Part of a small language model's weights: rotary positions.
Each number is 128 + 24 x the weight over its row's rms, rounded and kept within 0 to 255. Layers, rows and columns count from 0. Numbers have three digits each. The size before them is the row's rms in percent of the matrix's.

# o: layer 11 attention output (transposed), 128x128, rms 0.198, rows 48-63,111-127, columns 0-63
# v: layer 11 attention value, 64x128, rms 0.177, rows 48-63, columns 0-63
# gate: layer 11 MLP gate, 256x128, rms 0.216, rows 0-50, columns 0-63
# up: layer 11 MLP up, 256x128, rms 0.209, rows 0-49, columns 0-63
# down: layer 11 MLP down (transposed), 256x128, rms 0.196, rows 0-49, columns 0-63
o111 109:112132088101118145114177130154119090133086123108161129144198114099093127159126165140115113116106132097112142185168144084168155126150133119139129107131123125140160099099100106149130143115095122
v48 092:121161144084115137164128115113141131136063123122151120141128111128117118124153106140123137118062157135124165137151140126114116132129164146101146148078138124142127165147125111121107152169149104
o48 095:111133134141113125136153134148141099139155127136126095167127109164118118115162106165148108192131120116110149152141122141179137119102122145133128132188090102138122182137100130130108072126112165
o112 098:126123145135175139141107151093129096159095162109121149099109137099095121150097151114108151101143148141095135096130117148157171128141139173128079166090135168127112154143164081122168151148130118
v49 102:148142160127125158134131106102178100136158095134121104107118144174149157094113135088154156103144144074186170074166147124121131094125130153119148096139147114109118153114098128121129135113118121
o49 104:105158146111114178102143136114107099134140083093109132150152103130146160109088142135143129093158131103102125137146190156141142130148112125138151122133132111113122134135114108077093109152115137
o113 099:111128150131124120131159146129142106138151137123142089114109123120156147126183141146147135155109109122157140105145095103088161138132104128072148122127143136162140120095142144115159104107088077
v50 105:141131108120169144142127120178085148147129147112131112167120097104122103098134107140085167154142126154173149151109138117127159135160107138145135139134105130134152111126100182125159188123133143
o50 092:104081155121139148063114143116127153113113125137109107154098157139114136131132157100113121133140110107147141132152146129149168199113131130139123122166123136159130077116156098150123122084141163
o114 106:116103109167167136148120108157149121112131156094104129144122135104107090114085098138187116159155117157151101127126127131148144085138097137135113139114134135113118135145117180109141116100105132
v51 103:129107146122124119082108102101142164102130122102128130133119124058164123144143077087127155137134096081135115095132111142116112193124128107133138091112129123139115155139127126082144144146146118
o51 095:087140130100145151117122109124118092114076091134154124143140106131105116156055126128127130140126135127130143131148126165135132163084153145094115131141131108118115107163129154158127172140137128
o115 101:127161106116126132123120094098133153161143161108132166124164128071149103139141175123114123104128130103132109084111127095096138130135152103143157093142143133152102115119125105109100153096130135
v52 094:096161151133167115148142155136118085118133172135140084132152117124160114085131108109087144100097094107109097101159141102142108128170108138122059149109126126134138117156108131153112128137123085
o52 106:105121155141147132132161071148128161125092168163083098106144144097124091122158172166124121157112112135184127095123122137124159107155115132133118138116139120130146114121103094113137098089132117
o116 101:120154083117112143152125141120130126142158096061183137142095097169144111121125120065118108135072088113115112116102110137123128145140150111095153101145083104120111144128121163136131134144132122
v53 100:159084089134079131110144132152139088106103154151143172110163136136174132131137132116147138130132162144126089098123092103130130137143091164103136153122111118097152148126143129110129144153114078
o53 103:121156073150095111121105160114114127128137144165115151119092135117102177159106118142157109121118108191130100115141142069137173163128129160161153129101146120101128159119151122136123103131079125
o117 107:134116122108135130117143091128139125126097135111150153123141154109099118066103077130096213117100127124134145082148113153124095129146107147084122118175094104167101111110118148159156119120191092
v54 098:106102099174086153144131126152077123158153130137096131136137182127092145110127111138107131170120131102136142125099126150149171123123091127147104118121143111121120123137093160107153090133146104
o54 095:120097143152168109139114128178072141130177153145104103112108123112112130125173119114151095123169113139119114131148113131134159167121152142102148125079124142083144154092137115098158142128114117
o118 095:147115169142111114108127148144172121079127097171146140168144174134098090129098093131155129156112131143131138139082171145103103104092126070123155141097135112170100130148133172128089159109111127
v55 089:095131104142137142145168119134145116133142106128133153110107171102134149139127133148187096142146072121131125145137098108158129152131109148103162135144120158106140113049135120144138143156149168
o55 095:111086155157114125096117125122147133127106111164112107098105151151111116102200129161099109112132103156130130166152155133110087086140146159158137116129145152155186093153095180135127134131159149
o119 096:109152074115147140130125123158111104098190135142142166149171131144137199101094093080166135118112127124141145091140159102112156131115132113124139141134141116141092122114150132142143107129140145
v56 099:146135100121136127101127158120127117105111163094130154152113142119127102158104126125130087142100159163105140120107119123137094145124149143136084093170110126123126139145117123154169095106156167
o56 098:136132091111098133127116142164144123107140120128107117131121106108140151087183122130163135141120128128131127159077172106138106126093113131089118101155151119153121095105159142084152133185129154
o120 101:131149157086151129166115137117192167133119155143118135114118127123140081173069147080106122121129129146125099104127088137095138139135129133131105083125117120114156170113112116183124137113163107
v57 100:123104118118102124096135088150139094168147128128134123172083117145163123118133139129149137121119118132189109152110131148147147141112098166103083072115127121133158129127119100155067135110141165
o57 090:124125129139111165133089115122145118129048099134136148130108153150118127102135107099136120118139117127120115193101150153125102119186154123118084123141116107144155114126127119122151136145114142
o121 111:151135106128151117120153106120146152102168126132117106156113127131099116085096116180136133092133170135137145143138151139112136127147102141128135130118177118156155084119123093126109130148109116
v58 102:182162128115084115084064130139110112101115150125130111107157139138107151089113145141180119127108190107110102141089110123102120127139141137113126112103132109157110104107165112116149122146160161
o58 088:137136172113113135125121166132119096161096188113112109137117144147097178200182092104102083129118070113151113163152103144129131158121145114174076123123069097141148128166143102109118141123123150
o122 108:146126134116121098136100154133171148121105127121152152112134122142117106091070102162152134100114156135095083112135107086092129100103085123123155115131162139121134118126111142113121152162117122
v59 107:132142112117098080135139180135112096111143124133122143107150143107121163164145127130116169093149163128117113139102125127140122131104139104122156123124118114114156122109118127098134161143132115
o59 087:131129140151162110144150172099102101116139145122108106110169146096071133100104133163111137122133137130150150157138127098142141161122071135121172116134095127117120178089113098136146117128142096
o123 103:131128104141157053140140144161111121100101105129132154101165113137118157116074076115172144149114134134092134153123105125143112136094187165120100168123123162104133148129136136150117130108086113
v60 106:134119142124127150147095159179151135165129091120173153116112135128116154157112105150116156099164083118100074128182180150084087115167163120123133156180157143141122110163157135116123136110155156
o60 094:154101149100136158127100081141135137162120137104183138111112122129144145175136119149113121132136124113085106130141124127143068133138152132137136155147149078102148131154119158170153138138144108
o124 101:131087151155124106130090158121133139096081138086125137135094154154144185140123139086124104158154129128151124098170145170116120173078089077148132185161117148138147132143152130151115128097115120
v61 100:123132127145159121117112083144109146132094098091164098133117139166094149139142125105085103098087087130098126109168087118158139135129131144114120088125086092134133135103101126164140132133119129
o61 087:090159119136149141139152154144095098132113121125124118161159117128117113136150167161139115147154166137113131134114111111163079152134112111104132176117136163109190099120152139086118150150067157
o125 103:132076125144113109113107128103131146106135149144112128093121123142123116136147131111153100113134124107139142132109129149129126105132121138193104155159105131170118152127128150131148156125106119
v62 093:120131107151148116124127123130132107147150110116134141126097144119082111096130155098118118109086127165150115089148147122122154119129100087105112135125132126129178113127110117132146135134137119
o62 105:171171163163118080138088117091118129142126101132137125149148177113142162113118190116099125106166118162113134121155117146101126116150092142122138126118146134123177136128141097150133130176104106
o126 094:114070120128141109118147146133134154124110114116129168150108116140127112122157116097187126145140141111115152123105128133177143138047154104144100109125119123117144136143139136147143098135155156
v63 090:111149123131106212111117133130148181104151136109114174122099100132130158146139119157142122106143103097120132106067149134115155114096097170126169138140134121116100101105133099169094087154117095
o63 091:125161084169091134153129135078147141087125133165137106130136126157103129136074110134097157120151126115109170116130158136173122100097127160167105186136131090156114158165127120112109144145162137
o127 103:138132122103128121140132157162098129105155153112123162117108136118147136124197114147160119107070097119152089136062116138104133122159160110133133093094119151113115103128131109134132139077121112
gate0 104:096160088082165126124132126137184145119157145137128083086116166135125109105133154146126159154117140102150114139152092099167182130156135127122113095151174094104160112095108122131188142111135139
up0 099:133172094127118139130139113101109110136169152108126155086168101175095146134113123127071120117147127116154105124110125145161114080126138092100110131174122138124096104118160161102119111134131147
down0 096:122138149168142168103128136127150087168104081153150142161142120054138105110074121127099109165129142144121102144139092148120109154139147170088167148104155157169135115192135157136161106092131141
gate1 098:160160113097150170133151142129165156112142161141099133099116124112111138106078121108124087103144115139093183088139138128085113099178164146132159120114136146135130124128117114132133132154164136
up1 114:076150128108149128160154131103126142144120151134110147094184106125103143113115117108143123094113155110182132145147131133114147101114090102150153151143101158142100129129109156132114126161137118
down1 095:125094104144181147092155140122150120115110132076119173160118124125191111113065123111144131095130093122137167140131109155118077148116140139145100184129148090104134121121105092118107118123089116
gate2 112:148148150143118156104132123161155128086143118134147137127152139120126111121135090128122140122151110097179132110129178081132127153141091089133114095147126153137131097140101106103159151145175141
up2 101:091142102144172081137125161148128098151131129149120139100109120113150102143119138122126145189152093118099091118115148123150169118102099181166123099121088149169131144115149143097120102060086137
down2 106:174094093154119149105107180113144118162112123123128116133148098138110159145135149144135086116147122166098127130108113124133165134107158131067173146111113129154126150144165090148144086126145110
gate3 100:204160107131176114146152114094113138143150128118141143086085121146142139137141130106117163133114108129124089120067138104135101099108114157137145144139134165156075130108088151098128144119154158
up3 090:151129146121129118118156123116098130119118129146105090116074111140124138163129122109186162114116149174109126097107109123140147128123059183166156127130142140179151125142128143100152148106159148
down3 101:175133104107146156125142125173110113087149116124087134109130153135129125149098137121139127162121119092121180159100093087177108104125115138165127138171113144141149167114119124108129094089143154
gate4 103:136149098111127110098126123151069107118117118116123152126129138128153134110121146107088159115135172119113126084136129153094170096130111131132093113135111084078100154142129154114150103117153134
up4 099:136097114138146163112108123114174151154093160131133128105113122159159153128128119145111157096081127149093103100138089119107101135091129124137134117101148127173144137111140142151110102166118145
down4 100:090149131110119185134157073135111112124098137134131099096130149110115125120116144163124138126135180122129151146125090116074127110131104107122123146165131143090135143107126132134160105119130145
gate5 104:103138147097117127134123139124113171138085091134130170110125141123116169092148108138098145130170132117144135101153094130136124140170109152158128139113116135102153117131099153101092132165140110
up5 101:090146112146135148138136121140101109170106159128120112145126132136140121202101124151136093122104128148118142077101142140111104166138182084138135124110122145128176118134163113118145180100145162
down5 103:094097152103163132101122130116129155113141113149074147088082107134105079118077122141112125108085121127136099129145136122090119081113143123083170117170126118085073112118115131151117140140105167
gate6 098:122173109077098139096120109100113140128108126123097114104134142127144174129160148124154136127122104159149155156100143093122119109089149120148143102108145136137122121112127086128068106156134107
up6 102:120074170136106154133112118128107108117128149115125125112158119149127106108136183157165115106123108110094115158154141157141092082176190164145148109136120163119140156144133108141117139106110151
down6 102:106122139170108098080135140095112160156148146136106096145150076113115119145200166168136136126116095080110146151159113102145121079114157100079137119097160120133121111113143102159145078137105149
gate7 100:132135130096084127086151182130092128107140118101147114115129107134111175094109125138136155094110127140149157148167146102164109155133130093107119173136139151132178155134139129127162106086121146
up7 101:100152186108115118119163084108108139120144149154145132135135131091124147099139111129128148102118131102084113125103151155146101125152103136137104125149117104125123171136128151142146076112176126
down7 106:104122134153146145100139106120139098133116130128114098157156095123115110118100123163154144131092087111168117112131093124126104158116131098133166144148114099117122138147095129184152162126136145
gate8 091:124090128159164146112115140106108093117187107159100091142127166117108137097132104084121140118138117146104091113116172170144138086189129142160127138120138122133084138141133121167134106109130168
up8 100:104104135107113085107126149170143106133111109129131152136124118127116115151095079143170123152143138105132146126159148097129164148090105128083100165084107155153122153096132111132120165114111109
down8 091:122130137120107127135138152098131138144125141107114138142112148090108181143186154112130122119104122126134149184116159133145106173163097100134157122139144131100123136110178128154137101154146077
gate9 101:133175114102118123123124085125129108112136161130110128110121107148117128148079158152128147145114133151124127109109098122129149120140110145150118151142146133111156139144111110192134116101106134
up9 106:140151124138138115121109171098116157160094184087146091131163159115097144128143130142148127154124122086121151102117122117139133093134124124165169149134173146120121119105146153140110112103100092
down9 105:119128132147103145137175127166109153137128078166106143148120139105177142169159137136158117120131105143138121131162120114135118153142128139117133106156092111138133137148123109095098098161153151
gate10 087:067127086109144139133173155184101103132141142119113108131124124129143150089144183122129139145155133115137111085092171127154140141167127127102156157144122117156150100119117104142147160108162125
up10 095:142103090136165137141160136080132127153140113150163170120122140157095129166156154129143122122178158116140114169088134160127158147116130136161116124136115144122109135144160149138080182115137164
down10 093:124155121121140136138130132130130157110107154137117105137132153097145154142063124127097123159103108139160092145128125163170141109141139183152075121138135089123107199172095164145113099146122097
gate11 094:150147096098133149142142096180156146127104124140090133134116156118118090107079111111112129132148155108133156137195160131161100124102159093124091123109128149117117148118151136127137132100145095
up11 101:094127134127110137115149119127133102122111152185157136106142136124120098142179147156130135162124134146138110169087139089137130109095163147103193156139156123164138099100122147134125121163110134
down11 085:138157103096123088114124125118136120167110158157139129155124160147115157106200112118109121129126116116143135157146120126163173113169117101116102125151134085128126175117148123127171145086106113
gate12 079:155140095131147168154112144141114117130132134162114160153074106125141109089140092145106172112106122122142139137099112108159124121137091127171134094139103089113156113140152150142154150117131148
up12 093:127135153112122130131153136110141157116110121130139121111148164171083138108096137078134118144185124114127107147100173120100154110190100161111162118138176169118124153146103161129110134123088104
down12 104:151153105112177125118112169119141150108087096114155125138143131158110110128159129128134124106108136144162140119053172134178162118155108117174152096119125134118133129127150154109155063142082096
gate13 102:124114130155107158126195147140147143117118107133090088139124118108150127144131145170103112155129178116141112146148105130151137101123151102123145085122106131149124108107133170070112183180147121
up13 100:100121153131140127099140109127112077121125094138122140130124127135127177161083100178125124074155117134082106131085095124155099139138133109141096116119119122154129128085157123087136139133120096
down13 100:085134148105106156116141148119177145120118155088109143139130131127106119188165105109156165119123096131149090132152122155118115136109109137177145154090133159129140076058106138127118148140123129
gate14 090:128130113163096202132150117182132152143102096129138080156136105113120132119119155142138103106106103160154127080127112153116130133100130109086100124108149107117166105135135157104138118115101100
up14 091:125123140185126168143098102095097129111109134187134105124097135168143148157127119130160110140103110174120102077146126114089085082118145102136073074139157117124129119147088137116137126103132110
down14 093:120116166128117132090164133152101140131173117124113129176120168128140117142167126160144106129156137101155148149143124113070126172174127106094114135119142162098128154128158133159125098132130125
gate15 096:100133120154101107135137093130113167149180150097127179160103164165130108136136146169124109126139122107144101136138164086086131113109151120133128111159162115129124111094107161134144091104122116
up15 103:157106063121125135087136189085146125128112121086110136120117119097155135125096121116106196147101114129144110134114087139123138158128153132136113098139175118109102144130138155168102132150103089
down15 102:169136128116128124183130115150160086107082133148152120138120111101122119101115159144107130134146132102122138103142142125163180121125110072161144129152099126115144150096164113104118121090125136
gate16 094:141153085152113149134125108094133137095153083111161167130128138124101131154095114103163133152162123115096119149177085131143125113143131120154095169140161133150151144173184123152144119154143180
up16 089:150102110101085169111118098113102176140143134110109166113151161128120101126131154149161135085139071112099129136119085106113156093127160122164154105165121156171177142107154102140161153091100169
down16 094:117151165144138058134162139101156137146154145195103086142122108130115118126171161164152149124108179103145107118140129132115111155145110159080126116116095110155139127153099090120161120097105141
gate17 113:115146120137161178167143108156120124117135133153121104133116181085099139144118126131130149089140126108163121130109087137110137130174116143130140140159104109129169122108119127192097121127116102
up17 112:120073091089127127112130174096136165094087117138140192122109136115095161166106112102137102158136123119127119115143170114122107101137133121154111153107136108140153139150077146140139106092120115
down17 105:129152113132137105090128108110128171172170136102123120156162074141116168146152093101115154108107116139132149127154109154149114185177106169161145158142113150118127110148136146140156160163120120
gate18 107:117102126103114140180160133168107121109138099151134088147129117168127118132132133114160116124171135145094170160101130133146118150133187106145159155092094162115103098109144135131112137120099150
up18 098:115096170133148135119145120144168109145176149130148118127130089143120161154124119130151107098144097101117145173091192102134130146138128155117140151099108145158100097139157124164108101102093142
down18 098:114109140174142145105126136134157172104125118172106094079111167135132170138144096121144085153112132157135171111119119128155139149120151145150132089157137088112130142138156064141094124143129113
gate19 101:137118137132170105149121093127155182106117082122113140120136119158140157096124145151134138150119124131100134110129121143094136119136144141160159117110126125095129152135049149119104156149127129
up19 104:139068128119159155144109138115110163164151094140153105128112129127100115174116119125120148128130108114145110151104149138102140109144140189093145110151097125127125135141119107103068099101159133
down19 104:136129109120142181137137149114124092105129129149152102129132102102148148134054144109146096106106106169140167126108122192117119153094138138087159137113160122107138109124065160137115149107082138
gate20 095:137154081135131145105152142149127127142094118123124092126105118199131139145149106094139137133129110105175117065100103075111141131147115135150155128139136107118118107144104147136109147137086121
up20 100:075140137129103133156106093137103105140181127118126149135141111098120155130120123147124137167112140148122135088136123147109149133106150082096112113096136121090154125146162107128140114114169103
down20 100:153080133097134136119138101167150097150113112156160174091133130105130120126121139149140145089101095139122132107085141143137167111133125136159131152115141141176145141125149097120137096095174154
gate21 093:143123105128090126153148164146131101121113092135142127154113161152098127104090130132134119109155145106123083143100153113123163187170150145076106143123131150122093156134158159175135153113102114
up21 090:122144138107143147122097171074113171106104175134110153110193110115124096109115106121129140151129121157138155100121121180174129128134112122194130097124136107147152134096110091133139132108150166
down21 097:104145169123139148131139147116122153121132128160123114139121111139183121112128146116185113136112144142145195114172132151146097133118178133140128137110153085152153116123123123104086154133148123
gate22 102:150146091161150109229129124122192131154127111092154129122115167128130118117158121124144114112137108137133142167167100111121161106153123140119144110077119124141155097143112115104147091147134111
up22 095:102103095136140103150112150119067130119173146129099109110106163086129156132137089101086121113146125163119135124113140117122163126095125148160117113147147151163128149141110142151113096115156149
down22 102:152153148113104144084123134135108140102180135145145111157116119141141144136115120159119104144139138117135170129055135069112148134120102149114115147146111166145132145129155152125126124103166147
gate23 089:141161145083144159168112090095113134165124153132157135143107147174122152146138150119127110101088170097135116048117108134135123119132115116150069117130142085124171162152121112161125139113140160
up23 092:107147105109116132151128163110080155153142122125165154136120091113164120154102159148140144092181137091135119125073125117113147151129136126187127145144161128164125109073135119114099140124135116
down23 091:154145115148124077166118176114119147137104124160134139142137109122118108097146112138116163168092108186148167096124168123134134123099124087147122113124120111116130129114155106138116119104102149
gate24 095:131059106147127135129140114158131119134143114132122145117085114096107169134164118130137125141145075121108093178149152119136159180142118152085149142115108111124150102095184118117149123129101149
up24 096:153126133183142117126156141107101098146085149160137102124133143129135091084129142157142131112104172106117110104122151149185149093099159120137125132149113115139141132111122128127141095185110066
down24 098:132125122122145151111151149131150117133066142120147163119144141138129077113098114131086154106141116112083085119072118160162146089142118125124161134161134131116105142112105113133130080117115156
gate25 099:118126143124142110111125146167111150143159079082103159107119135135087120081145163171123166123143110135110158119096116125156141143138120116096161124159152146094155128132154098170145132124101159
up25 104:139150144142127118096097194167120149126119103084099146148116099142127157105142124128098119148150103124159137131126119138154073133142112140141139130157145144118118143109159140155189136140131222
down25 099:111134140126130132130106144121143091068147114081094143162130133200128161142173130131119131122125148135166156122177125136128140125105140122154125122077102101135092149111110106163105102095078114
gate26 101:101134176078122062140076126148161153151131122084155166162108126093111155072140102123093113101136107106109161105117102144173106096131124108134132130098148094116130169119139147135140130168156109
up26 106:156103127151132129135155137127118121083125152112127130148125130152114122124114142134142115123151142125154097136105145092204121100092148150181161131137133135121121192124141102133093148122155169
down26 106:085098146117116086119098126112091127162103117112140156096075151139144138150122110142133105102077145106138133157158125158141105142148176130108094143124121164141055077146152177137127102164125130
gate27 103:155148065119110142155122100123133136156103139084127114092127136132100129121087134075140164125112067112149141165143103109117127102163086147162127108148140106141145179134128164125107153134136094
up27 101:108107152135155145148153148108113149118110143120119169102141169114160164154185164141122120128086145068139127127107104118125143163119138066135087142138092163116136115120055116129110128112125130
down27 103:096184107148149168126132086130103153106148118128161082114097100147071140154134106124134112140121094119144133158155153106105089133148086137155149116132118101092126152148144141122111137118140098
gate28 100:104117118133148110164170138157120182129113123154084120127151162130127113114109098091127118126155095129135114119118112101139148118134108114111175154127138112160099148151102122149121116139116160
up28 103:104112122121087154105121109151130158119166105172110117118139184122135157125128126062148112126175124162125133125100126170118137136144115131128099142165163124092110128150138104135130121128098121
down28 111:126129115106141164181149163162143148107126104112093101145128142099120145134123093160128148070133120142162140126097111133113139101158127117105118127100130131129092106140092139142152095146144142
gate29 100:136124142150160168112134145137142166126147114126069082132116127137105108159157125122089118083114136094118105124113145123150120143106097102111114170146121196153154143172150125124060113105135152
up29 093:127142086117118124115088135119130162105159161138122118084143089174137118133116170114146149129124148121094123134095127131129117155137079104118115102155095077121106144125090118106145094115134087
down29 093:157091093146121104134129095119086166138105156139182114159139137114105123131047142112100153124144149130152125129132123100132117101139143126142153118155137099131136123118122179166130105127145101
gate30 104:126113136183108119111157098140110155094105102126135160112128128137160189117143140105109119093111105155140120083131136099096132144145103112114129094138115139110090166127119156108133087120106097
up30 097:136140105136158122092096130094095121153126080108119106136134153126128112084129111094076131148164129164136165144161162119160131103162149071116134137137130105114113151130114160114132118097108112
down30 104:109146134114119130123116163108133121126168131134087102148121174112109115087175122098158106144130151105114157139142134116129138165155125125114106178147126082132148110144111101127144163124094146
gate31 110:176178107133135107128111088159083125141164110128142104075105120105123133133147097102131162126128161134125108087127155130090143137128130111124134147160139136155101056119124110124139114170100098
up31 103:117130173117149150108122128151129129141121132178147135141101108106171160186160104122156157137159116191153130155126122090088110144116171115128129133102128118136152145107101119092157118113078094
down31 100:138165137174149154164118145150145123163175152135135175141144125138142127117111111163121109150113115117108136151136136158097069173120114098120133164137070133120121054128108125176164159091116150
gate32 113:134150103091157119133124100142077123145160104110138161178125113112108097079158151155135158131146082106153112140153127127117094115155135124146141086131129100105138147073106111088118151147154085
up32 102:149140123104128126140155138119117147133105184123056118123156111145134128131121132157131099071088158136173172147115094187133124102118120107125172121170126122145142139093125101114127144126138136
down32 105:094143138092156108107153145167127139146134103171102168122120119119153123126147137130130120109096161084164129122137129178116081113139130144132110139142091108145108168085132121118104118120130116
gate33 101:095131115138157155127159126135131121151066139128136117103132106148165101083108091156088140121125143148143102113107136159127112124121153076109100130153150136115158146135162096151108132158105131
up33 102:138156129192109112131096143117142143127128141164109126120107162158106083106133146088148085116132105124074169074108100168146116142119106118123098092114117159144156173129131144135130148112149136
down33 104:138106132132146117142108104105134104126107125085140112133126164116110144116057131134102115137117112119129102089157113152126135100106118149089106135093153168139117106141195160140186177146160126
gate34 091:132127089072200145126130127140143100132124187154131066111102108169110128116159111134120147064095097136134145129131125147126157168163130138160128119101089153132134138095133131118106113155160145
up34 092:130105111151147107175101124131116120148073130108141132154106141116133125140153118154116159132077105131144130141113101105091145107114112160108164097131136090107136147111150110106148141151090129
down34 094:118155128138101121105137087119114099140148118139130109138088154132178131128157128164122153112101151176090107153131097126086148110167167096105133128104095146141108160157112140112133137074119151
gate35 093:091143154121142120132121142121095124082164117155121122117156154146146121159159129102125090107140096123111154156135128111165120146093106072124150096112126095144087127124101104129091100189133119
up35 094:102093143147135162076170114094072160132126166111098113155152106149103138096065147125118139111086083134171139104132102126163119126143173109125154119100141155142137101130150107112165126107107172
down35 097:123062145125141119130169116097097136177109092139100144134148089138171130097142152129156143129117113150121127174143114119091138147161107125138182123106106123116145107105156097130150210143092122
gate36 101:111105135152120095133105084103125118071157132105153081110128148154117111131174125133106155119157151137089122129066112138113130100125104113157127153120157145093121129153128105122165106099151098
up36 096:141147106154143128097119158144137146148121175127161099120134103179125122087163106152131129090124151159137100134151084117135137095121131110136149136133143103151146118123126175110102134098116119
down36 101:109058084144105129107100148139138093113115082147072114135156136128109126129149106117141142164122135138136124137187134142091139151128136146132119097125156119138092096136131118115120147108124152
gate37 096:105138162156137156136167131133108145140158108110163142137153112141168104133118135120089192111177106086134115159162108119104123169125120119183127109131080140103130138129135130107108104131136115
up37 105:183141157128129118153104133160123144160123171142111174133150128176138175113087125153134107143119117080133130186122113165117111152152142145152150095159137153119146148114121109140110119099116157
down37 097:149159112134114084098143111130165138116126106138118096137149133082111160173158128082139160122117122144128144115116149101170154156103150137125144164134118164125142114140128142155143122127130100
gate38 087:109094125145130128136133112138122131132096119127142144140175132158111089129105124170119126172095130175141110093109178139139097132097117128113116148129153148157174142112116127179127133140119136
up38 094:142152143135107128132121138117118153127126131144134137159175112086132160127075169108126115103086146157107167093140118141168110134154160131141096119117157084146126135183125101151139131135142148
down38 096:155158108119141142123132128125096112100153129154116124104106098125152152103230105145126131128168151103107124193174103086110126158138153084109126115125057114143131131134134138138106130111109138
gate39 092:135160127126143144140135117104117200120152122120160121060123105137140166114126138121131173120163151111156129140131150086137118081154128150142128157096117112108111108122138104114147129132131188
up39 099:119137074149120135133141126094138120075149110161107158131104111120121127107105124092132120165132137128108136118092146139112116118110178078118110157139125070157084176112100108122140142141134161
down39 105:095130122110115144067130135131106169159159135060123124137132115161141130130061121127123160111130150137090112099095138150135133138120106126118157142136107120121175148150113122173113135139103146
gate40 091:142111057073143115139132136122152088111144149053099142125103124134135110112135126137165123115150138155114107153115159107165144126177107127148163153118162109148155164146138157151133084154135160
up40 096:163171070147143150158097153106125133138125097097129181118139141161102129137083193156131165123115112132103118097141123090146143058120105101145126124128178160122120145140101157106100067143133114
down40 093:152096116104118110130126124178152153157108120173110149177095119140116136154148135131144123126132121098144146140180114107102086117198161133109112098143137120136115106117115119133128049112092145
gate41 102:174135178107113128132126137099160102105124157133154125141110142161124129185134148110130125117122110161156107105137114147128113143136128124123175119105153095096140134136153150124141150123120115
up41 104:122123124155110145104137115119119119086129124141154114134111100137154147150128143099111116128114126146164115104100104174135122124150155118131175109155142095128140090150147137098105144116129103
down41 111:089095127146149134146135129150109113100103129149142107141138164169138167114153082115110117141138117102096124145132106131093143093137172111134103144152152151133128091103176159121165163125127140
gate42 103:133098152108129156125175147128133141156126113128123100110133102137107101143194165150119140137146136171171114117158124151124117112123085157088111143121128123102092133073128121138137124151167148
up42 101:073162108117136116137108140131143156163116128114113130116091113129119108133099074124116142138143140128107137134152118103162118166157150128149154111123168115164122102115102140135136137137128118
down42 095:132145125166139102143136095145099080144140181107122149140105114104149112111109093096106106149130144159130148109143083090169151093131099129134143142157145143116139091145107132143118107174129131
gate43 094:163154164108115115146141082139121100134113113121109152122092153086143157085126126118118125124100135142143146162161132096109178090147134133131113108130098135160121126120125134072098107119128147
up43 094:130074128136148126079110081131118154143100159154141146107097122141125103153128149130152142157158154127130105108143104131147118096126114076129087170141133144135171142140127171112136111107113103
down43 096:120146115179124120110087122135120116134128125164100161134133158140145142130111163137117093164112110169067105085128152149127133124120123118155104123121125137108169119133098151146146127120121099
gate44 107:141110138132083146117140117094122145083142140150064136116145163162111135127137135125106145135124146122131127121129139163118107114112126154132156147158091157101143183121174144166166098133125161
up44 099:137141136112118096108129114133205139115135130093108136107152152144109107120137166136096117156079102126122097121091121138140101139107113096152156135158152127147160085161159164121134078076129154
down44 105:126139160096160094131149128128147136138136147148159126111116106118103094124086074134145128111102106134150140152130119124109118148100144119105122135132132115156080109144154149147105166137111144
gate45 098:163117121119144137109156101118098102138115096110095131129153104129166160164107118137145126110135137087154138200172141182169124110177147110156130116121125158162121092111135160118112082114125144
up45 095:104136115131122160122155110067143143058129182136124165137116144143114138143115112123099115098093132144113150096165148134134125118121137136121086140154125146188140093159111076136111134112155115
down45 096:162130130148127110147151150142119125107140153136141130106136095152118188169147095158115153154120129118102155115153170102134121158129120163175129103128138113133162139102090127166119114129095180
gate46 099:117135129109117158139154110089124174124121154165167112128154153101147173098148108154103110098109129120118155143115111102098123124162106127071126153141138135119145151093119159147086142138127119
up46 096:131106131173144131100103123101104072122101136134088121127158102109127136158127111129145133144147141123134152104135180140131125156126129058145107109148125094134129116144095122139163172130136110
down46 098:124131125108129178156087106109117133074078133114130121131136091159165141159144113119169116149120115135111104137113182140128105079122126113171137148093166158164090149103131135145109108111176125
gate47 097:159163108157131144120147162100163111137095169109127111076149102127067100144141152170105129095152119174145074135107133132108129122143142102122126162162146099124148170133156101151117131103115089
up47 094:150194092119086160154102150103113143135158134138106132117110093115088101136120111128146153106158133116159085152123121146087127108118165101111133117095093115118105166127111143134105140152126163
down47 102:130095182150117100116143146130187178145146117160154081090116080133137108115128143157110118153146110169149084116142098145132123121131130141149135129102146115175135143106144112152140138119101119
gate48 102:165159140141124107116104122180152142098115141152112131150093122127114147151118130106201140139135126103128142136088115126111130138129134109127136102087122138094139174082113111143141154151155132
up48 107:109107167119140136105149151146154115102074097131127137103137125128128125165079128151035160098118144162106127157120139129147104129141108106131121130135127101141129122149163100122145139149104139
down48 101:133117162096130159124192128149120115133146112133116102144128137122170160098166129105124119141129112121103107098158097184141124135157113107085120126159132142126105121092155090165129162076124119
gate49 097:101147152119155134105128137127182177151122154088144095125103130112087126135149140188143119149093128124172101140166117125105161138137129157139152086170105164092137155137127145127112098141105116
up49 102:138137137136130132121119139091104137131176158147057107160143108101159114100121160133111144181167127155059155119111096107092087121149140119206094091128135128116124100140136142118121148139139135
down49 108:143104114135146119139154152143100109085125127153148096096117135132165125086154122127138147133131119078106143170121142131115095106092160092116134135162140130110175134135159119145132178134134190
gate50 106:176134154099107116108130106119083115122127173143106111153147190148112107133134117107069142104119118118144079139107099116121135090146171111118116151166160146111085122098152096152116144136140151